Part of a small language model's weights: 22 layers, MLP 512 GELU.
Each number is 128 + 24 x the weight over the matrix's rms, rounded and kept within 0 to 255. Layers, rows and columns count from 0. Numbers have three digits each.

# down: layer 19 MLP down (transposed), 512x128, rms 0.404, rows 449-495, columns 64-127
# up: layer 19 MLP up, 512x128, rms 0.354, rows 450-495, columns 64-127
down449:142130128123079154122149117122128106124115097097145151128142130172123128118129128120149128138114158100140138142127125130135142149089116111140116097084101142142125106135134119085122114120157127
up450:123116148142118176089119098165157127144129154120113169156085118097146119110140117113099172127128152156155101090118094124101138076137100088121112112096142122119149179098120135163124088130109132
down450:174135129148149157082150171151094152135157143149125105118152112142115128136112119097126129099151157166140091109151112143119117131146129132112128118142135118121162147122103073100129160159130137
up451:111110142144151151165149069128144135127095114109071144159115105140147134054111127115120101130177159150122145133181217148114109118118134130117125102105094132128063151063127127079093135080091130
down451:157128070132099140181136100149141106132161138094143137123119151149124121149122157094143089095113123131161093154135102153141119142139167147108127139136125107131136100159159117179126114148125101
up452:114112142107142148137150123121112149096122148128151087161104127116124140095117088112118128119122143155111121134098135163116108114050094117104121111139140174165087127141135103107115139169151139
down452:108142095135135112098114084146116118132128114129128105096166069119107111090140164148149131119104115128129112129153129108093112105132116146154127140115122108125136107137165134163157120125130130
up453:120152172118125110170113121119135125100112109124107142132143177123082122177136156123106127121114079161108155119132131083101129125119149127122102125092140136127150101123136124134109103103159110
down453:169113137132129132122112137139130137137091156102145132147118142127101133089130106119163088139153130110154170161141127164131136127106116121123117161136116126126157157123151157132144137145132177
up454:168132089117133140120125104138127149142133133113142137125164133169130142147137175130153134120139158133086132138160143150134115124177136087115119094146121149117117049131119096147118170127118151
down454:152167094117154153139082117122116188133145116145101132124136099100166130102143104131127109067134112098130121125116110108149143120122138142136161127097143153156124200160122118160105159129153179
up455:091104175146140111127147108129144102135129095103122099150083119123083187078115104119127126139126129147172137126109141124099178140131116127113131146115172113122145165109174109145109147118173146
down455:114129093202152133142140119128179118138110152140078112129131123131142127113090106153112159136116116164133074144144143167106109120136116125125130113125122126147162102136137159137109102138108117
up456:087102123130094118128134127144142116141156084118134128174134068143084144150123133124123096120166144143119164150146139159117155125124140141078168148106126117087165175142168140113126102087118113
down456:097144149091146144118120118122112105121102072150162136132124107104176143148173141070148162125123114131151139145113128148142120141132149124150117148102123136097114114159147122113108127204142146
up457:127088117122188103152094112109157085101121127135130118149129143136132148113155119129114129140098135110130124196111150132130085102156121113133144148139125098116113072095086131090100143107110164
down457:148107147133118115169105173144121124149158146119108112122175133153128141112151084147117182127127100130148084097120101135159140140155096140130102147113113158142096119157136129130092151157108155
up458:150104150167152124110133141117146126152099137102142130180109113147115165148077111169118125131091149114107155124104129126120159091134154165173132166091207055151149103135124092147097136145134129
down458:084125161147123136155122112133127158101080074150088148151161131140172079128140145102072134164109089157103114135159131121112131136123108143114144103139102172147100105093148135076144130145141117
up459:118123178145095095139120081132137122151124156121164093110148141157114156131113136166098128126107103116139124154111169160108180130117121121150088088101133122137155136150169134074073124113166143
down459:130069106109129121119126141134136166102142141065148149140139120151083136102107143074137114114181123126117163116081113134201099149127132100124146139155127122116127148117112120153143144135154155
up460:125163151093114130111123150131146142139137115110095116140123148127123105133130110080115088119155181141163180161138123088118148131107106113146152132093137158148143144127103145104133144127150121
down460:084174132100113130153175100130131116133103126154094103127116092154126153119140073131106161075163171113099176108174146145150098132173112173083106146133127139134139099144138122140142133141117148
up461:128127145107108114143146151140150154089114164179112152107135135146133112113124140134084135116148117174128152154118149104087102144137124157126155111107148103141148149132164116106062133121151120
down461:157135100109124113148112130150109150100156102097141117097091111160105130123151064121150156130106157091137107117130134122136135102126133101168098099141099172129106116141107157109148109154114124
up462:119114175173154138128129123111148137109129126056116088128076130124153106202091132115127080126079185161085139147120125119126123165169094096098104119120169144112151083109117073087151125121162132
down462:119089075121092121133131106107099148187123119145102134128157129111148122073118117142136108126154131130146120102100138100151125128118157122108115161074110077144077157184161101174099140105157104
up463:100076126108057109122124119145107118101151094108134138094157159107187116139125095062112127172157137148161206087163166125113156107098166156126132156097099140157156122118150078175155145153145135
down463:152124100117134154150149119163140063099134128177119144101115127139140119114081073109158144143145139147091132143112132167160126105134161171090089108111115097121080105138112135115149131096144121
up464:127105118112114171072130095103104146137200138068172144148087119102189184108149139128087078059126127163191092163148089119145136136076097137147108129113186109170125134101142155136112110122129106
down464:109162133131127079161141132124069082174200098137112114148145098174138158154137126164176148129178067131122118077110143112151124144144105165097148129092106115100134105166162151140121153110083085
up465:154133092066143135164117107134171118138143133085116128137127113121108170121151102157146135132128154122137138134100096129065122087123078113115139116131179129145154116143138143086158137147110152
down465:172089108153181146093109139143082112137118137147125169061100154169119120118139116133153137109142085130118167120161169180139104156107127101123128143140142116110116167106102155124153123082165103
up466:129150093137117115134107139157182109112137132128124147159118156178122139109052115157070109133164114146153102079159149110112150127118152151125136109106161120106111089168131118152151116143145109
down466:107132139096115105102128102130115176117134151143151132132144127136108084117147132146139158127140130137120115146122110125134130138119113098146110123115146150126119094096096086157143131127110148
up467:136134148174163160109140108172121155128120143125171099152124155159111133129137122141143109108139154131142139128144160139150136103139111131125142087133159084167136151146139148097101142102129120
down467:140117132111135142074096151100149140118156105178095145111131115129127166132147123098107145171132161140134119110089129099145097098125154111078099089102105130181122103151095106133103146148175126
up468:135095111118093115119134134144131116126119145128145112113076148143127099160098136172170099133115100160120102107187143119119116111141135122126117090120142132168139149105146119163115153133117167
down468:128120135138113124105124130126135155162142141158144131156116140081112161103106105139121110139155108141145124144113098132076092117166145137115157134099113122102131106104099145143116139112112154
up469:118202129115133112098114167121132111140125122169126084163105116145131117156120141160130100118105131164131133109124152089082135138067139134143150093104150125105157142139134121077101144133142162
down469:137123148144134144102095116109106095124126141142140127102101144192079108132104164102142113126106149147144134124096123124159126169156151118133094120089123124134158093126145128201155135180127161
up470:129114125128123152112129131110210164137175071134129113115127106121139158095116156128162110099120147161127095174156136113150146141127100121137123107147163117133131134196107104122061167115126153
down470:108133151118120112110133110109132111128130136102168124134130138142110131153099140149103115146135146096130121145130139107086103130135163125107106089106170105100096170069145096126137112142124068
up471:172142139163133130149104123116154084115142135175148113132137107072089078158139122149142154146088121160143143177142143117180058147109098134094115082135114132091136119131162171135133138103105136
down471:108132111165146115150153118101147129142128103125124108160165139072138113110130144160101120140142111122123152119166136111113138069107053126130140111131093139100131140052104147178123152107088155
up472:107101126117143125122137100106153147140149170113141092107153134105183160095155152154152081144140113131104115095178145094145104155131152127139147121110122108173096124119170156116118113137135165
down472:117091167159157139126153137124113131105100082089090129179147092142166115129079102116150156133133125147133094114089176135095173144123110099136117089127121144149108102126144121103081143142114136
up473:119092124118147146100148133143100134145146145163145134134119159104136079119118110141126118138183172100104100149089162134101119134087156150119082163143150120109154116120161134174125148093134138
down473:122141097112102111122080133151095133155099103133138156103140121130081096159116117145135095158058108161118118165154132086143152114164133154165162123108136118131089141106108139143123128133097126
up474:129145129118103104128155125133168119144142144140173121095172148106110094092122163110114161151129111160127111105131146107116117143146148126103120121187131124144132141082127103126125103120125169
down474:154085161122124132133100054158123079129092125116126098116118107157160121126120091145134131111123135141131145156145124141131133145125112139093134145129139128117138136154084144128170123100093146
up475:148142123099153147136111146121113120075145082150161107136100122143142152138118138150072107097123151136120082111100182094088115145136153108137148151122142101152121121139117115171099117145121123
down475:106138147135139109168126141109108170136093144116165134135155142104137112130170130119102158153125135144171106122132087145109145069113127174100133096161146125138112118150117137104137121150143117
up476:066137120132114127135136118152164114121150162098171172154123125150155181119134148123102112129158121140146131093133148120101122121124119144092147131116157129114112159117137120131124172146144172
down476:134162166121110146141129131151148152134134135128122119135176152118143136126157126141120114182102160128099110115093174106114105119126126186149145114105106142145185147103130114156131117115155092
up477:131179130116137145111110105133134108130106128180109176147122095123100109148145098070128145122109119147138131169127145130093118143182140082159111145073137146168157105135128122135114159162168152
down477:151135145128094160127143132140174088094129094135100135109147126187135115171113155118117145140104142149132125115072146141090117114146142116087164121117124103100176131160162100141119137134101144
up478:113124141144151114101174145112128129147132136148134151184145111130106132143147102096142117148086124111080131084144116135130145083099117128119108140098121148092175097149169167077162127129099109
down478:122110108127146103140136124080138112137117130122146089095154147195159101126146074101107090131165140070121131172118134158117166059142156127127086118122106140109105152142121166142152131114148159
up479:128152146103140141105199154157113125101154096145131096151120144122106117145091149119117079130159109127136122131101104118128075164133134122109118091115076109106126081125120116167152100144156142
down479:146133192133149103139109090087160142081105136129152146133142132156158161146182136105128153119138149153128118133110133178134144112147118134113116119166124137118138140133146149105155155141140153
up480:113155146142104141131099133159137119105141092147119119129112143129132118107147120110142099138103151106143153125089165148112182149136097160113099139129121110163121091136155103142154117135118166
down480:101118117136154145149136134119142133142120158110136199168149145172123150123127164123101142080108138118107166135109123169148119090172130104165142132116126148174109118088152162102116092150183116
up481:143100100177159148131133094136117134088106104129099110120124160143112114133138104091125109081128181118098150112124144085146138158107113122134122127096122142150123124168115097147134162164130143
down481:130119124134107133105144143125123138110112121128154137130114116119155145167115153137134136151114119176131114129136121117142129117125143126124097092121148129145105088152118116122129150145095158
up482:143127116124142092127095090096105192084146106119206088137147104136095122121148124107134119098106119133160113150102148104121141136133133099127111129097097149135129122146139132161134102119121172
down482:187135173142160133121100104100130134086169130156138102094148114151104122147127123147129115130166156151082141121124146108117165119141114132113156098115164108106115118119132157087116151147161102
up483:161191173111107145137129123145122140101172098143088088167141125136117167128123101115165132162162107147114115094128153097121131112121098125126130144105159112150108156106135130115085092124084108
down483:092152126148103167181096094074181140102112125132173133160074145155105156126162107146110058127107117147129101139130123127134172144082141168119115145146115091131111214152107129158117117107146143
up484:082117154086144141128153157140140148138157116113082127170114108140108119128101103067127081107132124143096172123106174135126133120148127140141102104136132150107145122146120126151154086082119183
down484:129175077115118144099126071117099143164114155070099133088116092128176131152152170123108130126111132132125122115162142142131065131116126140134118099163115107171138076150094164093157116172102133
up485:147117120163112150151114083125147107141147111127154115123177145111112188119101134137156111176112100155152154120113140076133137145123099129103091108112089087153109121141160131143148174119106116
down485:129110145125136077113128077138178151113086130138102057115125090132144143124126140116131107129086158117135140137108099128142137107139113154122126094123141107134151116165093094164121116159140102
up486:144082136139111081144135114150146142124135116131142116096110127083128114135095095113133103133126138143135148132127154130157083141123150123165081115173106173117128124128140146163128095113133116
down486:142151127101125141130126124091126132131145169183125075150181118138144130128150135139108135132130093107134103150088125092103101126129133136151143152098161106113135114131146104137135153129124102
up487:112175170112112118126180129140130122118153149082110117150140109118095115105131161128151089132131084110133115100111150150143140119106127110111094153135138160114097149091176140110139139136151142
down487:154124172133088157169088112085136135132134124169097128148075109145141080149113160115154154160124159073097168158154092150158093136154109160116113101098092148171142103112132131152102143147106090
up488:196099147131124138123136105150129119108141148169146157122165147086135106144099175150149121132165124119092120141157186133135090159120130063163086097147119092141127077161100111117107151100101159
down488:102140126122090163136108111135112099125116146135131165156138095154119120138149101148119106081111103090146105120126111145107089121115102147129145138100106106141169121128100124121124106151148099
up489:147132147071146151113168137094145119121100091129100101126129114090098136154126128114148133133098142147093131161157120136165078100129150102149126144120138132117120103105136098088107114135111142
down489:156075095131140130140128098141117112158133159106120099048138104144123153111161137140117153152167141121151091129138122147083118089093152082125075142126101144148176152113155124115128115154126161
up490:104108132129126137126155125132112096137103104120137133139162159131126111154114100108157114112123129124096103144114124116163090086138104093115115126150104139116135117126101095155121118135116129
down490:122122120143141173098116106178127121132077133131146156134190105141113101138130111091137165113117161143146130147126136126109076103143168127143116156141168116136149150125146105194103106139129125
up491:135141100088149079123152173126131091134102118163109098128116078156122100105137109141122107129108108137142115119124146092063149133126152104149102143125119131125160102150162139145129112152156136
down491:089138115185127139143117126108160131116156118092120150135104125102133140117101179137146152075148121124090105148171122147160131096097071118131126099122129145158109114126129075129144209135107150
up492:151110159151091098184114097097124154138143147131159118137130109131152125116128135134155150120131117099145112104142143131158133136157088127135113139129167130136120124100147078215113146141127132
down492:106155133117097178140098141124110092143131113141129131152109159092084158112111097095117101076114096152125068171115140106144117131131171104083152126139168131145217152156148089151100134078104102
up493:142120102169141130099147130159136132164163122099114122130055132129136113135119127182125128119080087138142125159128136109146139153095097102105094113114160128157158168125148095139132103148156120
down493:125130161156143121125117121166101148124140110214117157151164113167115116089141176131076098140104117138084084101157114144131134128150137119165162147106106121109092152127138143090112166147128125
up494:127131116118122119130157090096132095148119135137191121123100122135173113187118144162134137135148118125137117093168181131113124173088099109146146128134135165166146129133131078123102119124136110
down494:131116106147118128134113160167162151129166143086136095167097156182120130111078109155092142167091137120104156082137136129102166143165090114126117134177114137123119088160145131073146114137125162
up495:160123132111125138144134096166149112097142127135106167115140125101099162109166172174169142114131106122147129132122117120124108108158068166131162143115112134100113152093113134108160174133169127
down495:127116114118134107117114127131124110131127123125128129115111157134137123170130172099122128143134134094105148140143148150119143126130146129127116102144154149144157099214100118141128116170078113